config.toml
vocab_size = 4096
bias = "none"
init_std_down = 0.0
optimizer = "muon_variant"
Each number is 128 + 32 x the weight over the matrix's rms, rounded and kept within 0 to 255. Layers, rows and columns count from 0. Numbers have three digits each.

# down: layer 11 MLP down (transposed), 512x128, rms 0.243, rows 185-237, columns 0-127
# up: layer 11 MLP up, 512x128, rms 0.26, rows 186-237, columns 0-127
down185:142073138140179207140144112134176115169076140157160102117134056196115097129128133161146116114123161147104129160133142120060142091112088157159174122138110132070136144138116083147157151118138135160111111144152099104115058105093122127061074135176134077168114105161201136109155178098123127142148106146111154124172099095113100076124171116169158095137110127116090141093116139120118111136206
up186:124106138092144196102113183144153134143128104145108135100127143158127165131137092114134116156130162164167122131117162169092081164044139095122134073158193182144114154112158107158121109159153104181164138094137067105189114144097147140142163111137110092110173119099134171166140131135109099090085150151154132104159120155060118143149143164157134114139088119083125131113134107171115115174115
down186:059167159154048143123125146141131140146176145148126127074105159173127087107100126134143154078140141108149100163119068111107132084125058133074078144160161067083132123161103120081176139134142095060142108151153149140129081135155174155134105154119166225157128159129092103079112139119143117156118155104126121128106090125154128157137121116138129167148144113114127131077076126177166121165100
up187:087133070145120131054154073128091130160179032128123158121140168121103149112151127153086078107160128116162188074140149113141109181097128178102103113095100135142148132131168137086150147075213088075190095106107136184149134107087135097148151107131101198149152168088172113151161083167177143133143108144089084073131133138105114146155109124118083177160134175170133094095118146190136075149067
down187:160119057125147111110132193079144136153101132099151133100106153149108121173197140132162154121160136083108135170108125146163109052113103130175085111122147080138127132147167153079128184115133139082156101115119110156131098106175127133140100092117152149086173151104148123115204089136137096106142136142123178116101102109165117096127164172111121158074133144147061146144146080194052103068140
up188:141073140135121055101168111151191155143183085132129157135138123130193103159135145172128112118153122137096129082150132187136081115138143126164138098076159104096165112152123150124147136070144178092114141109138150070126171089069169134124023175143066088093062187034114154150152168105137166082190142184183173153174138087151083099144082091131149124158216131057160161114105123141197105098044
down188:216045133143194176104119154102119143138110110149159125117155171124192071087099140160151157076085106148110128109134122153144112117150167149172118116068139128122114145084160143126095128138187114121140078144155180142125200155157125178100105202129083058106078149000132171118162129092153130114158145118150133115098161120123148117124139202095141136189139171105138147092174099000172166132102
up189:150106183110127094173122117080118065148139060082146130122162142145093080084084123085104202069092161116119158191157071108174103134159213080097101123193111134204171145115154114163107180119144129181125138181137067175100135155086098200109110114131111132083151205158081153126137140151112104111107145108147135109103088141150100131156160119106125137116151136136097179160156181126117136113108
down189:118114136179094086100118147077113171176122204119137111106093106131172087120133126162140176118157156132087125151128118147091183081137119155107079095086156086126153120178113099154109134166109128141094144112177169149168091066143101118153074117087130165080123191155104148101089117152108126169113148099062150147244056106104147081069091120111134128118123244112161142137135117069095094136171
up190:095135158185148161071195113119131136182128091102111108101175054165115088055129171120123139130165142173065127150113083130113162159113144213104134164190129103086188149152087130146129135133103100128141171071121128127122118143073143112150163096093150131110120151132077166141126135072130125113128175111166184149142160103194098198101070157136090143139169153121065087109147109051119145138151
down190:161164070117146114162097107099133188091026094142146118153124125099075146178150163095151129116151116175080153141115152145123196113168145088137167151084083117134118119113122131167169141130145191100050118119137076111181128087125102153121206123115113092095094157119130165130170144070118102129143144112125159095133104140101181131091096211124159069161142122134129158121128116121180162129118
up191:080125179113108144102189106125078149140090121156173117132191138085082115133122124113111116155045133167171130181140122053100077102106099088153181195114049123141110141149128163146157128149156108110123120103140136217113109113079139111089129045194113126067171187169153104124131156058112135105182160151105109183132107095144153129066102127124107167141172144160135093072147119105155101125140
down191:140148108155149163127113122148073068141139079151147139118171154113115122094129186155097097124129164129170151115166161164105112145165174120138117165151134136097149135115074134103098145123140086076089136123157053132098114062168118120125108155096130147118147106193157116143095097136102134103093157048140145111158179090177102144111101101189131135163155102156107163114150177069142166123159
up192:115130146130133110130104227122162092201114121135175096111162128141108119093172132126129123154164132117165172138105160110104126178112130152147083151143110123122113139124105071141102124110110109115157126160127104115162126157138135126174119136051148148092129123115098118155157094150118138184081079162152106127136103126132150084132116163121175131111139098127140056111153131134117170105097
down192:080157083150143126104141111135092135121146108137156148136174143141140099182128075073115136130100117152183102128122102138091128143135123159129166150143135145125122112118154098144153066095098134106113114129126153067090198101071112102148131122121120096192109143103167128112124081124135105133137124113134113163139142146108113105120137141138116154156106116126134124108109170117144125122109
up193:118149067084171095121108196133150005119123134119090172137148116126115146192118139160120166121120122132097082131155149097141098132153109098140152115130112115158114092130192147145130144100125164145124135123114125138148124146141114138106110117103152097117102131132123068202116110097133146131146155118130130102136152150140104105134108164163191128154129155130102093140135101124138138150092
down193:126146159154178132120160142114114109160131076119162101125093135133122106123153193128133165102136169134122154094130105151136184120144130098162113186115139130122113123173075121105141189158145138091069103180137229165148092143128153144136139123169127112102150132130158204137115112139081151157113150128099128118153170087157132173099115159110111111128133160150145153109143131154074069190112
up194:114113102120111121083122143139141180203112132133124153112130081157163103201089092149102082106148157085144122185106151133070135122121165138116122118143149148155191092151138132155121134134135147151165149119077158090182186122166123105115145106093144104136134124036119088144148068105072171093188166124134133128147129125142081124106144104173156105216165145058111122178144158148104093129141
down194:112068176100117155119169170137133156105139128154149089142086079120127153125112109094171122143140083087150105148169117115128167109184155150181127169145146110186153113070146120105078161104165099122090172160151104108097039088158123119105106149143184101046129111107143181147111182083133109165074156158119113126133110177157173133118146078165105078134125139165194132155083143109118161150121
up195:126088138121126095158151172156162058124131130063151106129136151160121095119111129112107106059140097115119123099201099136104059137112138127116118139129124161179111143160149170096103154069117127130120098099092136099113142196115155136163172154105138088099152127131074168095105187140087154188060113072163163101144139146133153163129105165146109161142094135078107150152104154151110147104133
down195:103211162111106110142096119193146156102119123179143105150109152148149158101141101104182187139154114101114147185102124118146202130140143126108122145089158138075164147102079095121127141161119122144135095147171163176090098103090138112144135170129111162077141110111127197129094075152076137120160154188167142032136102148123110166165146129084173127103142155116105088107109166128126158098117
up196:168159081117067158128153067091116080154096135160063106152168123169129119109118180142121107169139093168137099100105181134167111123143111146186115118237175102160147137100149121104092099143139141053112139105173144130099147128063147122114140123167139175095155141140145097109106138134086171078139156115093059122175122161114122153144147099151132141181143176140090112142089139086105074117148
down196:093108124141118072151140098142072140165108174113096164150160146124139135164138100172122160108161147116115147116122116149154087090090145105127094198140124107184123111150133128151187124139119129136154091157108166160117168090143098073156134115196116096169118160114129094119122133136120097113093166183080122130098129145075111154153086105154138206101150141126124118157066131096163197121134
up197:160102102117131135110140205079131085148194115147086140078129104085117169110171079095112144148131159122115110114135144093081155129114094161108168152164112097118111151165130112136148125139120130144128182111074100122080110177158125175147117137200153131129107151078157126161147110123066145119107142128079113192136143182120099167132120126153153124141102197111100158080087091126134163147114
down197:121108160150138137155079129169159156080123118165143091145123114100134092142140116125140121094141145117089138154074097155139184085162110082131094154137147107073144182174145086137127164190103145141131102118196126179087194081106138108130135118187120054116125130143104177132182184115106116161106203106121107151072123166114134106148112105090168094112138139075114127146115118118076119108140
up198:181126146131164156100172119132112147130172132040143101118137106127128142110143079085116118093113191134142104122107109144212124132080123105202134121107121156135128087089142094092063149134104157114122146106110149121179152148083123172092144142131183101135131077164112088170130170154136124083101152136137110113125115211114111137096096105154161082137156122164075143130135142147096109179130
down198:142108156124098057206057156112161153147117133157144206161092100084096159142144137122146111123130086131157147115143133137081126118187098188118113181120100153153135108151138133106121098064154115132136139128104141160163123155125160074131182129159117170154134168142161116138106120140104139165134156115101133119145185113164109113117123121158083135107104143059165072116150134143119136100115
up199:072156120143100149131101114109075182111162092152130115089096152101107113111145170086092112108120135175141105134148097115122099078167112116168139124142111150128097134121123062072140105122079115122127087169092165177079104096091097133159144153136148112123153159169095117145143145177134152106135110088088192120118136179137165122134092129160089163097112198140094100116129163127105137197125
down199:197111135132103126138144109102108102114153140158154133175159132135114101123117133095111127101138158085101088150167165189141121155132156127092183160129150124141205124097141171128166148130136125116075132107174110071084175119149189154131115130107121123107111122144150113148173170146078152114129123117057140139104130137099119074095131120158160156129142124154152151134132164125151097119138
up200:098054133188053155171106128108063136111135102151108108111113126153118005140128144126194169168116110141203191087141086103123164147128176152075135128119091108129126116161158173088165194122084088118180121139138128138158140094131187114160125101078090060098107093072121122188108109012140025132135107103085065105083064111077082146092149118100103154152135102090149091129189121132142105128202
down200:167136172099105089158140083182125105072206071071112125162128124137143160101151190111139215151167134147174082108114136072185126153194076167108151119079118102107127102117128102080089086137152142113076104163142094164134081142129191171093100112169074118079133146130131181110167089100139050102120126083075092133139092162195062113061095141198199184107136065171179119119166115095185143147117
up201:147159142178116129144142086133169086145104141124081117083100139099148138087104149137092104107095195123173068107113136138113126094135113077094165097178118171121130161168212110183100131134169144146124090142142129141076093180170095190095051165075108078112074124104083137156111186125166143117160145134166148151136086129131184107134120199149161110161096129133116124153160164150118154107066
down201:115179156095161134137087109136122078147197099139093120108148135155097204145100118121136122192160182130245144128099109155107067146132126139149116185163141105100181115087139145117061126115132109141099145170095101109120072083149159153153125143180117086134119195112131110167146156118174104131147166145122180149096171129123124114096155133108077116182122121113114163132106109131155145132148
up202:104212136122108182126161109087122134108143120099138146144052150061137078165072157107152108116127127147098079128142098111116156128129121138158255110144134155076147097127156090111091113190146102119132173135127110135169141127115114167144139071158158152091135112045121119077153182114150147161151131141150094085103072144091100207156110122114123112127154142127121097132129121161084122110134
down202:092190127145147004171140114082109194107177140076134114123080209096081088143128090108179120115137177098142127148190083078092124119109157213134161137096144194069124113093097092139137150143116136126096173115109103124143233071110065172134079142117125116154123159045074149063090141109180111116134145160112157110197089129137077161192097093095134106130132107139162150118121172178132109093086
up203:162134095100146039111111144080123193193155101151147121086173164088147062097105177129104136122170169106076110241119120178154125142138103139096179133071141150144147091142139126113176128134162203178086112130113134109075166107172158076112073138121128100115100121112100063090160094101082204150088097095152105148111130121138168128153140091117144104059152179163123077103138117127154160219161
down203:152180149144105187152195123113105176072101181085145116138132161123123145133144127060118150155109118146075111088144132069090199073141143100068116082110106148158165205106129159161116126109054065070130137151139127142088096152135124177151123131058068093117110044123137166179125161158124041157130122105144221117131142152101112143168136128111132210131137139056180152122136095142148150085126
up204:144088153157160126165098091107132084158100114138092152150100192171119162099080169102128166113127126138123150143189087151125064153134101117153163164103117084112131169129171161136097164140146079067115155087113149110098162114098154144137175078048131175193144128063091076122200100062127123096055121156105130129164125097090166122094120140109058096159052130131107121082172167131229126146139
down204:131083132105131152185085106065151163146142148178100127121142122118080110125127099056147153179150108122138160183124070146056086165156143116136142085146151179135118107109209078134205170138149066125091128146146146113129169089132108197110172126131131140158144085080066065089188143123143130152154142177064136119111114058161130089094101174140097107155078159186144133093114106105166168113168
up205:109156101111067133179150137155126137106127131172154089174076104100099052157115118080132060076138131100117125170149099133148120068116213132146115150115157120099117147149116186147143085133123157142172102105178104144090127125135159136184064124169130122128109132137047120099120139132079100111125145146126151107113093152134157157123156124164099084166156125162097100122160151132130169118117
down205:119105122135121117135118110065142099108172146094160115094143073169179112152138105113159163136061100137087117125085139122136136143073131163148052212086119132137116102145137143145138059142081106156189146066149133137119076153157146101151119116118112148122084091232112088130142127082171140114123101178168149128095145190146147106112080171161143129136136110115094084155142129164126106153109
up206:120098139069094115072066141113115147182125099156155168137144103114158122136112117103158130109181111121109144142130155144157129106151108132149097185126099163171096161086143180065105143083125140095149148079148112144161122139122147114147115116087112087106145186149124110108142165122172102099144082118091151111114173171178107150129059100164058083193098150071144144134183160146118105176160
down206:086158167042123111146135081151147127073122108065092086170101161094143166175172181147149104150173159150155101147122140155117085122093187126163096130114114094084137151134114116171119125165110139196109153104093157104126135117106128149131104077088124146140124128154154108118130120101126116084102148119112133117159068145068165094164107137113151119131144083185111065125118150149158147105146
up207:101157094130148153126162145152135121196138083093111149148175116095153121154130109114078126117209182176108145124134116112135193073135145085126131132167180177156165115173094154130200121162141149086141126096103122141110170127149130095136192108072067120095158190121119143117145093122120147174085151158076147146034178139116088153118093139152109137081153093139122133113091120215144102111107
down207:162139080106176119073179146081145149157104029140113166096085150144145090126084096146115112136075128123135106137158153127133172094136063123148144065100136143144176164066141118110155174129123136121098190114126115136111146067178151170126129162160075117124089199071147170208094157093106122160127162134052097069118174124092129143094144144170122095137098139120094149130155110125169107067113
up208:144152129083134124120139120109130126146177138141037154178100135115127112125124178107094138118146161153137144188119124113131096149150116041082192130169154141163103116146129097071113120073139157104205082118098120062117093083142092132148107118173166096106087129136100124085181153114102118160155150073185117150100087155080085192092129147126193180101094120164160050141083132112117151104086
down208:155112118135159099173133127130178123113060164116125073125115097106153152088100117150048097124126187084086123153083204054139149160040214096117169189127128129153087146110142133125139111152108089139147138125214156107188132144153156159103165153121161145142105103103152137073136184196110150108154105184119194182152154134120139100165057191074112128061142117160163144087167156195073147143054
up209:082138143192147154083143139130131114170138145098141108035152121159095010110153152150136129057123126115104167149153113114129099154159112129116056141215189112135068173121088112119169120124133182149219123147099154186165116081161124126112119099131124102127077051119122125145125139099128123116081105125103125045120173129081123138101105100120178093094223152135117117139154175157143144075164
down209:172108100117108113195093158157160120111113162147132106082123183166106151141216124116078080113127145104139153144093126181121170143163164099185121128129113084137101119197179119138158080139133125103077154118159132109104083081162151186092069126113094190133130169134165092100086090072155146154099175129173122187158070089068111122162141082171121087181131142130114067099073097149122168169113
up210:151115090162086127145119137136141088102117100163108127152133131115096149146118157120143145124143119149212129155086109140188115140226134148180135136122111121100128152146155150060136135123099117076115130123143154139150090076122099143130122103110127102175099149157103131131118133122130173097091108136120147090101108150103141105145090147122148129127054133095129143073149115125117073126130
down210:130096126130129111115090113092128127060132119097196118134168078095086142113146144110122037182161120136113127116100102094142126164129132136122116170098183127129127122117086142150113156093108155170066181098068149138136092132137142109164072124160160106186114135120139160114122207109167098151150153132202126153121126159134134143105130122151170096124123111130140103075050090129222174143143
up211:070155094138148071113151139123120057137156143103136132126153129147124109151083125138170123101132154144083149182171129091124070139149156164159177080092122123154136123140162140184173145103127044149131082127135102104124153128136081183112121120177086133132137164127156127130159133149116171117071108140169112070072085106131152149196161149134177095149105203045089176134119136115138106103132
down211:095123157114080113112113118085176109103157156095098118070108101101151109060182081097109127118201121153090179079137184122112095129132116152117156150119081127109188133078154134121105119120194141129182135165094119162169180195138156167107161094169178098087154105160112183135152138123104129184095148120143125120135074106159155095084144132116148158111131069181153125090125129115081126074179
up212:119188145103077129109113132203133143094183133119145078138102116133133063145153111138103122114154147226111102144164063091170180043103110127119113127092126127103194086119142109179170146146129087124094091097125096123056137103134151097084140162161077213169076174080149098100081146111060067150183097117113203112128125111108119177145180157120159116146140129150140140040142153100118096115115
down212:161132167144087101149176176135117156165148132121182078208126158060146122074114113116104093144111128106099141096105147093145067071140157136158108212184075085102160163137159167141148151117158140137088113071112070120092149130215083117126102119196138117104142151139096121142197083117106077112084123148070208162118194129112105129144136116150108120180066103152192112163142127100126169165129
up213:167158062107058139111148119123164162156090176102100104163144169159070175154153080098176183190083097096110120149182086138119184110134160116097137168142055136117162175164156138113091118179069105078189127138186136161139192204061088123057125128151093165110107069161062131084075180164123131139072114106142149105084131166073170137075107089123161104124107106179076115122111145153120193186138
down213:160141139170171206154116199105096153171096114096144186149154052141082183150107111109064151115117076109071117142067183106156140173124178133066088158082134099131163203101114133100138128113127116168110148114150155142172159101130162171171092132109137079133099114136105144104158080143121134125127111120150133080058037125092099153086108101149078117127038127134114165144095069037115125048098
up214:142105122200110152148134175136160113105170143093164138099157109128140125151109147088138119118089117073123090116156136073111091140152125069105164126123124165125123089150110097123108137103126163136145146147154121153103191171167115169129108089143138090115093160151171069159121184163056085113131132107120091146134080107031138124129102116195121131146097182075114139070143200138145167145183
down214:100123161168112126089094166106141111092056115184093093187116151120073140135110088189076183108136159125179106104110129100106170096122130123093138154100168151170066196086094127182135139125085083123149147132139156150132147204190188111137171157139064090094126108108093183111085191149175193133111122113104144169138091113136122138021173144168101099170163137115158106119117209124091143090092
up215:118099137175130134093148067101140136122114129130106113078160132096129127188134145155085105149148080170165145139125081138138085143113090113159127113107170131132145125111167126172092102126109177137176105123171105158169095120117151187126099143126149138090119120147150132189120111100124089119155117191170142066098119137151143110100088147166090205104117145124156185096114187092106093126121
down215:117076071103193143129090175122088136107184124140157170116104103130106176084128118148146088132083116178060130137133147089139136137154118117107119151098092148121039140149113119114108183124116119166126151130103133147101157191186082134145133159107125138154143129115173112151115126160165139121133121081168144140151099103159114128139204064093087084146104188096190103093108102042155146149102
up216:103084105148140150093120141117099140142130107128135156111100154158154136173215057113126119175106162090070098092168130199146050163136117072099136120114112097133086086179116138106181162118114095064162115128096095147163196104157175106149192120151122136112122107072127108144095068139125136116093101085119107135032115124146140100128065126159108119107153107122093134176072108175129108119177
down216:157112141189156143175141108117134066112093104154163114171110175129147078148125145146145139117129125166120142110096086150107068135070136113111132088126134068088159124150124119066129111090148074083112129144135138192141166116171140142144161087137096135191110090098084162135081098146123172182063151130058181152136090168126155108118097133172082202146151124131183162123137082094115138139133
up217:173109136140125076125143165094107131118115099100127092163201131148109160127150130089114088158172108162166160136147121143139103168121124121150158148139160108154147166160146092197155147128096134151171150143116087151184218163110113135132134143131101113112137117125167074116131107151116157145154174139157107098076089155104142087069177168080112155121161136140052149127154137083155118081108
down217:113112142111125000109134161136139082186116149133164122131138169134123121160143126128105129137146128129107127123141145098132125142123119133143134131121120136129134149082181144108129116137104124143118133106131178120126154131137153099118125130142139155095126120155095135175111173149136135109122116131179125148149104169120100158141145097130136133130143114107112134123133108122126136120129
up218:198169112159079116115106119096067162078141102063118143125100162118126085099170129134120054130171139075079111160117000142137123131073118163098111146093148127102154182152171073134118127129171115125157087001067073121097148103091089097109096165166139138110140135137148114167157142127139144116143166126157152142112110172140172183212148166086115112112139169093108156150162156114139201028133
down218:126110101149151074119096113142113179090103171124127105104141106109125108099075086144089178184101097092125082177077143143137065118125121066106129132152086103068187097182141121126121062125189098079171146127156148172096202128166088100128128213150146123153128129071210206160140119153119165072089114159146119136111100108074152091128086144145173192100072127146084169156066173180205097127037
up219:096128099108123199115138105126148115100115187145181152091107066133163174093127092156149134164076147101116143134153157134138069116158140117120047145139102095150140139135080161163112132137093126148116099095108135205089152121082101135162101122120075170111107079040130139160082101110124115089191102086161108111167131174089160131141169141137111160121121133070147036157121146194124158137052
down219:173131087119174120072139086073129127115123125175149173101133155151098134115160070114117148159115096089140137112091095135083127154104094138112144177117142128172079195157164143123111110113157120152110150091143112117160140096118148157121081170085099068131148096080128131198125119127122083100141121105075116132115084147188079118112137150167127140162071056100206153092104123169080125125190
up220:190115160136167137104127089113072073109134115082095152147170131124110106106095109115154141191092098111122154137100127134153177182124130158121089137169105162095097081125128150135106151117137181095115155095126118187090158137125143177138084125142083148059137108100083153145164050180095098063154138123153134064110114130113089105119147109147157100171127065069143138095104153159101122101156
down220:150125152150164142165184112128122099133147174118139123156081148097129150109124121080127154065124146092120076109120147169102118158170124071128126093135123085118103124155128129149200185138142143112102147131113142098131107152133119205125140089103016146059125151154166180138136113081122113091122149173114124156149133172148139105101102071127136091115160180177114129142131121138135123137125
up221:130194096162086140125128091088069110133138133103145175054131109140098153180139118060079165138146127112194119188101154123069169114164156165085128123106117108144091161127176189131172161098166176158191128167126166160121102083144065142181080069162115144213147047071103139092079166121128117117122120076090158100153139176153170138128160155087115128180146183153059131170127122127127122112118
down221:110107101112179120108081105092133138116132113112126210162127162109121112141068130121130109170129106147121084141130159192135156140162138141127138179185109161126126128097151102173097182122143118114097118159138147137121036127092070156100142160116123115126077168077163135052180102103134124159055101125092136047115131115182212082135075145094141187129157083083058121126160170121215242170157
up222:156099114105158112147136177145101118114163143121120114133118151135109100130158155125147072202108113085110111147104152089137190173159117122126122161208129174141191142100116158090189139082179099143159117179064113155110121095128110139158119143133129120129100112157080147136128114116170087125147151143179065136164119113150125162179129135141095117124133134122098159138130109174121084127134
down222:112129111149130119166113127140094138164145154087164147086115166110068121154169138185148125157113155132121116167166161140126149167121136083138152028152144096151145106148154153099163138143094125134050139166150113120106158106093079155105125137161111138153195185094181152123078155090102123140144141122096135147135136103097130149116172133185130097101175172131129121096098136122118102142137
up223:178095094145087135136116108140133194188111134153068127173100170091100108154115097131173150098127144107112099170139120152111089088149154179132134204125116081210168143140137081193137116079137139131144154127161120089162086105197108105082137115188165125103120092126110141103149134139119105139140091137122104144135041214094129111122113160113118118103129138053051146174225111110150146127110
down223:110067097149142122146123061141113140145100070154132154156098100116144200109152138164123096075145131129099138116094112108138141191114133173088095106105164108150126184117154141161099106157173109154104168148152037109110215111094113152136117152092143169194123119105054141129143101217126132105100096125091165163161136127112100166143155128114089119122234085155180116087115150135143118117122
up224:129068160111099160127140180162150065095143159130094152155117067165158080108148092135147109169158139146107153094126161114096150133156142093152147162148116107100149112088106138142058107166115184159124119154146089143110070091092147141162094126146135164140091107161071091118139141126162113090150059144080101114133193087175122148138129098102138141168153124157145102098124128183102104157139
down224:123129136123115132136130106125124115151144131158116118139121149130131120140131092129125118115120131124132120129136142125138132122131093112137129142094146100128127117126138113126133123139094126098137118145132120137125115114120139134094114126137104123132124091255116126124126095141127096142113152167109153108111125137141141156133134129123126126115170089129125138129119111159104116138148
up225:144125135148088133166133137107154146151150144176103149071138110126158120095084091158118117181149113149196120136184188092100114128125119130103154137120150087139098119137119102150156114117094117141173118120140111151140178137074149151102115102077148169146135101123107101111133138166137107125147117130091130108137088120138197111149127138153119132128138153105075112110043161139160086167156
down225:140129113129117098080140177105097116135129083129157140165151117137093138133093131127102124130113098151107140155119075111121146110123127122148109159160121150138139115093118094112098116106132108135154110170140138148074135102153139125144113141156132134087132122114085144114118119133136134132125142138058114136125182136126152136151166121132111127118146115149121146134162098097130152122129
up226:106147089146147101067215112201172157124199126168139113128110199145159095188129076094134129124145128158127136148087112156102093102120101110122189126112154089127142151082138090084138138107169108113157164140094104124120128203123088106087124093137128051117119134137053112115153146050101107098161101131182182157129146103093135095139127161107130145143107136170166081131159112107161155100096
down226:179110139123052152126128113143105179140149158148103035163107097163123131157113107164103097161145098062133144166128123152112109158181076105133168144127134117138113171137084180252124097111128143088128151123119144149137065117141144099140137159204174125165117158052157105134070088127115148132124106168106128122103129092128144101075166064123139074082130093178178116191169159177116193121127
up227:092190117157116151130175098131209153125123110078151142126174119146125142095075203126085164087172122099151122133092069145056111086127160097110083128140097082081152172054117167184084098149157174109151128134153062047160107105122180091118133127128059120071110136109043166139110105123121113078119111141137093147149102085118122109117128134140113117120128202105120157089117136108161120102152
down227:132112127101171199120138155147119071144174160076140054075171199126131132091123154120089023127114153145093150169157111118173156090153138062121134146133134133126123042146120124104069156096129107083051096121121136139065182089093109178150153112129115176170084190115144099114143145102151152094115160120117132102142117193138099086211171136150126088156092127183078163101139121126124164120120
up228:128160127151107126104070087106028121129165161175113174139124110135137066152115156157101166156106154122177148162098159168120112093109120094129111141122084089155091162152090156147129120107100161129183053155117123081134134111079153140143138113056110100135132075143168149104153109148178199087159081149134135121103156137166077156125105123186227227136124219114086093135132150108124096128172
down228:085085177124135103149072074124152100177124174174126104121141140147145121070168156133128159129123117088143146123124151156121148096162146118081124124145091137166146142118182086130134063164102174143152079043121117171130203130175120149165153151140143103071076116181056118170129108089081118157175144132050101182136158145151071096168081140132160114130125082112138144147110159111152146163099
up229:133141096141067115096210129132114116154187145111121101063127106140161151157089155144098150106110146098145127145142049114127098107138131084109112129114139137126124181155121115143142160102118112107098144095161141126066085153120093101136097170146158110120122121131161160208148199160100147077100156121132171110177134143117152182137131115141134125140124167108159178127128106096108145112123
down229:094108175086108108118103088125115144090126115092122133084126087163069113136129112112136131167154143167129103088072123123087134149123139156121156157127109101122148105134129141130117113177118133131138137112109122119180181147099107146151196199130116169179143141186112156120191087110119153109148116146113154155104118194116132131136134107133131156112097093131121108115130129145123122127115
up230:068124155090158084126164168116125135120115104146176232127163149100164094168155154140112117147108112173148066174147117181095087129193142154100109158083064148141167150159152130170172097088133130086164138060070099135128073128114193153063135160097072153136101169122141160073103118131142094134085087124104167163109129130159144148222138140059146125084091170161145165175095153121152148126167
down230:123150117107063131173110162107039138149122150147114111166140120172107149158133092133097196139114110126058089161070165098114127128108105151134138169123156107092188145184080117137097116156096113118078122097166131133081146143119151147127081156130153175166167118143104190085157133106145164114103177175102106111156151131066177101113127119157062112127132099079084102089105174170061115054133
up231:168103079160151138123142169107172126151133149121109083108110165154093189115164178187124152123175121117148128157109147099127126103137061150113101129122135173107171132124156165111069123146116166152129117121074155107096077124153133130137121141079125052140114125113130122093111121145174120110150101127108130195130133136118184166129130165111105197176143142119181156120155139175124090148103
down231:081114105135093112127095122106142139125070104100184139097085126148122050094098162094167087148082111163089187109131087120178113142084157141128083116144120125186191164111141096154141141114162077168111102089138147080148138176125161089155127139125145142103092096144098167154101167094139146105090121131172101143151129118166114111083115121144144124131149114154069150182108150115117129114158
up232:126137162106116079144200107113135126159186140098147159082140157150151152097162167146169164087178134184137111087156104168140114124151072145147098134116117189152126087097147131154144145079095156117108174086156086162068175123095163133151088093076092148157144179078167087147075142147168146151114094162141073116149154069128064085131104170099147131166159084116116155123119173141152079116144
down232:077116123143165190087130177132124142182107088124105123115111132173168082096137110154126165111098104112098144118093111112140120147156127110157100172132129140118121107114078131118094162086186144103170121157115120129137127146151128124132165126129155115092172166024129091117085139110190160102121122165199108162062143134116132178176099111082174119138111137134121163093150075097093144165176
up233:174163077132064124120111098134143093126143129150095110130149133136157085119106136155172126078128169082146136119121153143188125149131120134096123129150111155172195095106140128133130143129128159156170158120129104122103094141112122122230110165116135096150100146093202238179104074130186125109132087143101110154009129135020141176148155165074135104173129114140161119064099095103067112111145
down233:152196160095119204171214130112187126165169118139148142164159123104160136092131172141095122131176220121084102162095140096111134135101144076172125197120083099133108157121126131091114080090126118131122146127115165079127108145198143111097105082122082135113145170110117076118177121076108108065130076131095167150147137126128158115154100097122103124173071116183145114079112125154102183146133
up234:115129146171134100108129109137169196129179109099121046124143086163108134106132100098069105101121070152089135130130046149111091123093115149125142112163138109165160085118117148097126166124167088152150120175135123139135200153119152076122145156134117157164128091096121188178084147110101138061184153195120127175115091215157075180118121124132108127149155124110125147103066163236118090115093
down234:140152125140147198152110157102132080110141100077174150126118098130176219104202144158087170110104094156135137125059133157074042115120089121104170050136142076152115152118133103135094127118169124140156104184145151172114111118130194075108131154185137142141179127019119114125109135119140138162126147132106099124141106137133046141125155214140165111159123109129170097084098149150151150128089
up235:058163098167182152164112144146109102161118137156108095135153115146109132085104088103157114087160118197136101107134100073114150141088107149120090139119088146175115107131104100139141137166173071080133113102119140102099160121115134153156129087157117175156193128086163144120108157155101185115089119132120110104110133138099174114164157185135107101152100105114104172156105150145133089101125
down235:114146103142152122099168110118129101133145141176157136097117148121144133124136111118096098135085147131121097143158120085148120201151102133093158085083100115119182144099141148137183109113130151105208118109127126130116079130134087191155083133116156122189209143179109145085043151104148115112096118111090164149136127160128158119094151170134124156150136116100156116129113173156154118174094
up236:125111124176085142073104143087152108140164128133131127117072164102095079139171084104111109175156117116094139170139148139110138147131080156147138120173153143124081118105174171101161074072175157168150119107112127107079122102125121151105136119150112134121129111155050112176157121113199153168196145122118134086100153136137087177085098168138129110137127084152148167092088136090136128179169
down236:120131043114145146162205108147135111182087114105082130190118094139155144112102132142145111141113136112147142112151136158079147128120166134117166151138110092080141152156095141118154145167118158123080125144113052119146099152164093137151110140100100176122107142171140124116147122155140125131141107074164134159188131148170089085173180125104159169171205116124113099139100153128068125171113
up237:125205153106130102135099136134108035156166155110149204163153177137071103126158134099134162187173116180162105108193119132136136106100131125179150207170123107133135158148103059128143156108103088111127088112093116119150204156104148105093154153074094123114121058161138095145162094143160188049134094154104086155133122124129096114140190188117205155103142161099068087163083143088148136110152
down237:114128161167118016118148088094084121154181142144117139145174146174149095158144099117118181153153111175101100156138122148131130077128098097106145160143134112136130125139166166139183048139136144127182132149106120103095200087144122095125146134114084079136111095122117109100104103152098133079145128142039148110115147175098158155117146156142137145157160131166103108082110120105138145190128